Part of a small language model's weights.
Training: a variant of Adam for these matrices, 365M tokens.
Each number is 500 + 50 x the weight over its row's rms, rounded and kept within 0 to 999. Layers, rows and columns count from 0. Numbers have three digits each. The size before them is the row's rms in percent of the matrix's.

# q: layer 5 attention query, 384x384, rms 0.0548, rows 22-29,86-93,149-157, columns 0-191
# k: layer 5 attention key, 128x384, rms 0.0517, rows 21-28, columns 0-191
q149 101:484490504546520538539593570556483467509479424560500534449532473495516501539601486440552494537510464511513506440482508501557548460520588518531474506511553627501517449483498547455400488471426498397542476486520405482492497475454569469541518424486491578557417581539439492460491454535493600481414533598477459495441512443524528539479566600373498521475541508526450599554546487592530503493582448524505466480517437477484513572506538477559459464521524460549470520503488515459433430480562363428474523421494438491521550527497553499516515497541478436535490450512606472529419421466463557480
k21 123:555436504502505525550509522463372549501593460484523511546419436432596510460509541530618514519430397502626561588480549462538485468436564505540492592555446467458460570563478535461449593581480473500512487466562537413545512527524474538498501515451542493562527525425457442508581483456596475482494503454561469465540434529540485504469501466517480544551502503525549591564479439482516524500544449479557544522548519515480468547521450495480513445535517584450494469496499420416555564472493573548497549518531465452631465558480475593424489530432387534509560566472486417490489476501523498502
q22 106:419488467515470477547511536557530581493424499450500492504554459442507449493531532509533387592536555519451499519466483505504570441587508474540423458490398475493538514484432464477478502509560512537515609480564443600513508504482624521498563518447516553537378518520482506504520477500600511496529525484560477485446495434519539563529477453524562429548456476531541502484470481493504502538442538515400380460529428538412470557454457488553481481449568537481429465484562493510428534476593442508597569442420499483436433533485577499441511525534521421545414515471582493557601390432514457493
q86 092:495541416482457563487509481500621549408473416489467501415552481497473559497515491513525453398568545408506513464515505560538547586521508504562533508415436529540565393491460446605548469458461527553440606601577547551489492514500523479508524467524527499525469485483529525407518445477463487494556588467479486495475529507553531486588450470434492471438530559477593465535482493534528520501371409553415538547550604548484471467499403456542498496512454483437556444485534451557424512433518383489518527601475465492521485497402535484516546577454456539497483409499577493392549465590530398445
q150 106:558523571457466619496482571531571547536498459492456573438527466408510441498541552551546490484441616570460476544458487575462548511481546482516557541550458482577470510367450487505507489459524449451588526548543487501403465480401475486504438494454466505455446513503527462520610404461399449484452499496488580501423508599558571445514535542439510407494544557497499464503418628515413487535475508587439403500452546461525508532455492528536467558511537523525454498521654415444573425510521467517522565490417451564474515487525589502462498510491499464501481492436541409465498533537540359480
k22 093:499501462447551451532480503436377543452637531535579481478443441495515442397505558571454552463510430545472532531509466437422555484515438509440525533483524471546537476497556539432453530519497510465567523465503513459506444519493470493556506571468476484478519588510533499536521555557580425530485497546429536479431457578458516488501524509502543406519527497522527390575606507525446563517589557543534502518448497540422560453569563584420520418427523515465553501604503556599524544507521576574466530465528508434540446564488493499402392565464488515539457489450469534536526432376498524578
q23 100:521553430482470557455542577546501554471437510526577511535512509488518463444521529493557515524576521542414542588517502518490455488493504598503524552479523434475398504461473474591473496546516497540507553458477390529535507487571516479510539480403435534455534468475461462451612520471594527528516496432548634507421466583515490496567550530473452458557561454624534511529478493553571407475508487443453438396519528481597512529404405510491512473460514447506455506458528612536476491457444441519446524541526593465507545526459600492522450521513498441645453476557523513467584459415463513547
q87 099:544515495481484474473605572496502506517449512552502488601501466506509602522476539431478465521517587519487436535472462505510510471521463481444440517508407466522533409489548507392463532412543488496569488539458342489499533615496388559486448461545469520421453471505502470404502401571545474432395452539457459516513600536515520436542538537430512539502479393532477504537502505519493564462551515416539548420431531509497507501543525490532406468548516444529436582485540482508374564479418452567447476494528432466463489607490510431564474501533580528538452473535495493518484454417404430469
q151 101:544569532436572456594429439510516576509491473532517565561549480493467513462529588454566464446462490441481426480599507545429488488537463470505548433423413416484464546438540474507517509501517493490478575400464413524437522558553462505479486542448500470509542462495533502439501473470538498623518501457586524492488497594463407428501454389476523425445510477454500362553489497513469610588467485547442400466503483539518520433445580550605470576467446526467499482465551547532526493550445500556568480513556494454445490459531481482472438488525526529561443594465486428499579492485536446454
k23 098:415496522573530473490451515540443532485444432448432493474536492590512558482408406548485481513536507502451460455515598535493541456531543441477502522518448508499489442462426446513529514514550407415461438432453622478500456454401497541480492520403558576550498480542421505459506453510472531471566542496500567517430522471574440555521435552519428414511568457439528520418423465525563502535461543507481499473510493516517497499416467460576548484464587401534532532597466492481486435516548587370434546501518530526496519453508536490514460425521489435483511514478613491462460475503502493549
q24 094:349454556463525503512495469478459417516541442537508490511550532615506518452385548497501540477510494586542477449576406493509368536555500447433581504508563560534478417466460486431477430483472549455441406438508527501478454560431510508542404475483496408536594585443511545543518506502425526508503516524557442500513525514537445466532550464496590521468491511466515451501455427518503580512429457497603610554535474505515438537447431458525505519472541404477568597417521545517512492458553509494461479566463474540443525444452410565588472528532504519516552460528548594515454511576485457490
q88 091:475500499504489482479435505511434430477562500427533504442440493632479451471512478538490562442462525514558540470540437553526442584525484486340626517475549419569468603561502486466547436512451414507493515440562568520484432522495491502477451458478497440465583453528534570541501549499466458438535492415512548588573494441483548475522543497503516576561516465483449397418520498459479526592520489562470441530513442537465453459537564553562461582440475429578561550456579455507495498407487530550469499557482545510431524457487557581506502553494535461444536569541473553401422522501455443487
q152 107:439511454483438561442540416427482435484564533443458512382526612571529502483470549576495509539416448469566490460450574443518525491464460458504490430554477479412470522531483556511526455554500545459499474433464546393549487400461478488467549518607496451573576501465554541568520525454565501452619506442473494495553491512422523555536502572538482604545526533458465522460433466457507486498525497511601535587513619429572479483486396537471499555496443493588531486527472467461544506558460368560506459430526550542459504455558510556486484470553528420431556525525486439439483490459529487512
k24 083:457564560538545431499578446499476547489424441453458513489605556548585516463530503500543398520514501495446488512537436381487537542565461457525405564496511481505499530457404411507464550550496487578447474547527511482511516589505530551549594550459452551488390433475489478464458523445455496504468462619541386481440443438411494513452526464446464563463462517534455535542391479525473509516496606510494477513446492491502457477591389426527512541511540463516456491513498511557434494535521501508513560517517422625475520476499509494575408557434483527516483538442521522554455466576466522415
q25 094:536518527581490471470503539518562463524489579502446501499499547508457571468404599476381552478514441390475539355446493472443547541480571480475492500463474485521509433536533543536469428491446611490429467539497411544622520425625519526424457539523532535497450475505497565456512468413461449460524466488495486520448437514590549515482611482547485424492433553445531516549539520507550507498547453636446418500543575461419478469467499558431475526471515453520575455462521548500398587643532490533467550486551468465539463482555435542540563567540520479519498430491433532539457506539494555560
q89 094:534600490621495496470443522462529522495592405569462528435573498597488495516403577500541450456463569559567463450526499381498445419461487480484540459506549565565487502477423532478462531507411533395465433495492531399594537501556523477432525472508476573501519598541502504408478541430463478441517620507463436469554517546505508416469469555505485513521482565464481585501453485537528471548551478436571499551589592534533442505522530550544452588537462462429485475446450579483470524529473558408489564485473465526494519462511503544463482524523466581545391493492505497547412569424506646512
q153 096:456627570540439516551591617528563496451577438450479533525536530541407522505479539444542523479431498496501454480545524494482568468532488590533498474532543535569476434460445518576438501379420432479549484406471499570510483534454590467548490475419573570470411476588494595460485462612569525568517536620462492512462481416512497508492569526452537466543545492446478549575479512587459463485525446504448526426583521515510540521450564427546506462513464499561457480542513498504432453514503441456478525479591430584455500430490518449568463486571521489534547543570541489583477489520452562448
k25 122:486402453519531447440494507514459560458458459468535472602515530396452521512512512522447525507465477569413480549435566560505470457442398489533529535473446476430510509473585502497495525524520457553495579427454430493475549512516431473527467524502469519470512472362533458554540493548509557512495493435489547429416496410502527520515432502514482460562525442513543527440547517535537541560577535547453531523456487518490458526509516449504530453539574529473537482545557509563593508422487456494467465492562537340542586540569441527468542504471558525472530528547483437575544494462490411620
q26 081:493489478546552468480437466434424485467409581469446493595513467565630505523466514473418498441438452513436532502444534407621499490541413551455504468520526447532426479576500571456437485483501573490465479548443462527505473445488621514467475460538528544531506484611574495524454501511526488446502538486487526467501468538409521607548447594490623471538562507548464577544584514465519562502477485496469598558463462473572558535580570420490459494490537499676586543512494478507450443462486524468462433512430460489517598525493554450457491508516519478569567416440454515472495525444491639489
q90 089:431421537466516541470535558441486473447423495569491495481509469534467504556547513497491515487452547436490397415545497482553548588572483520525473449375448506516474555563515408481571531508456593522529526545528501530530461461621549462413518524553461594532480439412561518498539517439515483524584464505510477553534494474423580486446509509613491548594501548559581517424516492488442481538459404510369478569492463549625482528583474551473432541441517529431471480483418496434390512506471512507619499518528486454432551423607514534463440478442457503528485459557482468489505577403518529614
q154 100:450589599522515545483572457578480480505446505523470618501488445466564563482492523537498506438482541525487558469470510484504480542528510454477494461474518551492567466563567489449493470408405531484549521445547568475522481493465602540505537584535537505557459597520504559524493393516519619461419403573475522500437511514533473527496561535575525536542489449474518449561463442490508557514518407470505450458475437543411483563508491462535483484562569458580465466524533575578380475501415488514480530520501482549537523388509470479572529536494555496542509516548563492508485361497471520500
k26 117:482495521566464482500526483549439574568552500585526497520504485422516516475475536543539389472424537521556457520400419487456532457592407466450501516540445437460530484520472509496478544548422494549510504480396462529495510488443479498500474450370487498532540520486494392577420431471551439527480505533442447391479526625512420524509571458475580483563526479519500520617562475483483612370507519586529591481584563531464544522432507448457495413567515479443568491566521485535468565411471543507401510463510511426614483527507479528498473439480473445524547473450500502520437474475433569460
q27 097:572461545482384491461557527559492461472437528482497489467485452424490563592532457475475484575507467544427552560466560494573641527537490544604499487536535538551468565466453505481444563532552544536543514438489474581513462526469576429477493516489529558503509398569444476537531502540598644493535583487501504499503507480465529578409574564499482465581594448528508585504528605501567531480467503413514445461443458501449505567476464432482541445487555606472483496498532485515408421506520396418550448485496524508477481533528624456497568478468548378474488545558536482515599444498443546545
q91 094:510468396582539471524523508501555566531457589465466418570449462484555602525500510450457444509626517502414486551487489544496518545548439493593535598446470513522480479496562502482486470563598601582533522455528455522519552584555531524531529458517472567527472406467513478472548484486563541504540540547483461511373492488530436460527532529539472544422553433608496563550501483551477554448500497477480483575544526555439532572423594477490516373551578532469536499512460535507453606491523480430436510457457488546551485555558576423463563506489509380592505393583472438563480444539540560493
q155 113:524514543590505529477589574534543549590475434540493563491505448508524536540537484473539441497554544562426497482474501472456399591528544554508540461416508485459479495432477474462428530422484536524476496447504429561507477562528448469533442523425450494446410521519493547415518468520531475477391505474443526469411503428614459487532517577493523464513546492491529581475552476586550621518488474537519472453534484532449422523467499491537477489513553556476506532499544588488465584587555527511474654470448469530430517428520594529533538549505477526575426466511495597479523485392478532464
k27 085:528487468443448453521489560379436525409583487543515477546497530427535510560546541562523541508459553517499460479425488565446448449483569460493519508511459405460535473587580473487460561432475484442422492530430520538538486431516473505523473589504544510506627522464558480500514496519514589535498494482431474407488455573505504516519499543470540428478525551551519489497532567444504506516427541573565451517590587417512542568542427589470450546541543488420517545574597494497500460510432435436598487390527580426592448540467494471509505419456502537376548513437469555408545544464517548563
q28 092:483489499436553574528566474621667497480413557476530542395466536428431489535523476509510389428482512575429458468439518481510576575547490568537471447527527527481519563426413416490447550488453458509491563458505510509449517472423532559584544515485599546496410426461494483494539456509528453502507516560483510532469473403530524565464522539425502389516496555520501452503520505505560509491455577522403424421466547575464469544453465524440503445556563564501507417406430579578439471480592520512467536500541534430513454437541498553489568428525508469456504486564531581578591541580441497554
q92 106:550502476490463561441518540543565491448473467556408517601514514462466575550510507449515483557552565577448544466487503612506606493491526446556553494433427505502537442490548433480440546528512619484483564411449510574422454527552459452507494455457426526511500477491514495380454415641642523537492439602547484512420485491462499496433530538466558522485583449587559494519512522540537551448474503543517452498447573469473566558476559491547492444544420593535475524500584638592449481573542444482482538481496479537541572532460526470513513469516557451544507413496591515526593450527465464459
q156 097:505593432519494540551533527572520575447406446543500535522499505476550495499523470450593545439457470563405491490527547559531541543467588541502510480540507549546487459352416371520449544470506421463584510537549571494293482513553477489514408504484560490476492475537508549458549447565454471414402552554497528520478501559602557521495517475373537551462540562549461444503467511481525508592423488576506536507443556482478503555480479459557546499495478511564394575525580499553512485568527481458551499462447411495476466447602589511492496446515468586524506445473620517469477436502523549486
k28 080:494462483521453485519519450460458498472475542499565440431535561428485461462447496546598447464471504537604624541399532512558485527456451526504478475475528477473491567432524625428485506584516472487549471559533468472595535401558520465501480483546530480554498514462583452476570587375545444503442542508517445445522448434505471478513528474485527462449470456499569421461572440533441485512510502460528439519577512453502523531484490544545473537378495564534407466536431461370491478456473517505539424435423492505537524576470471498372486555501385556482545543393514494427517577412516517548
q29 090:607477505488545567548469419480554518513558513536443466572511436468500414457428403517576469443573534445461439538578541552466444444528410453452476437548539452531471483481551519526555553521483436458551500473569608462434613475543465495567536436363390420533478479460542415490472563489500434519523584503540597568563521572491483460492567495488472555440512505482472444594448500513483514590543513525435524527495490486458488503441508502551646476515475470442520517487518477481519534494565594533493532456456505485504465470534504567488365495448563526560556501514558433513509432543534464459
q93 086:515555518499496530480513565518455509553506544439484524511494382507549493596546447416571541510369475509473412518448421480497427537444569464423522440508564594486386506459543473520482602477480471475523509519457465498514451546463393542474461510574550456473572444472595490511528401536491526544450459531384512421586465617507425499473448555412561494473425524482489482553545557451557541489518541524520521480534494435564503384468463543452509531400464539551429410608508598497524480524473544487474528471446451524432534519495557455489417537533417537484444456495588552427400579433525464539
q157 103:504470511449549494533392502411486507414589484507544622500509521462559508485535513477483464528451524521466421529445475511505460437436476537505467476491480427473525559500516472448460509441508478472512602485519501537471491436432610486488483524468469443564500466494617505514565550389513433551478574476596451545518455546409490440525495384447562389503506523474489411510466573455466467544512486521408424526551509398489543479481465491502587482506494490480525520522522498518550425468613487471523497438538574420451510566472452523458501473470580527496508535486482523499527462551525500475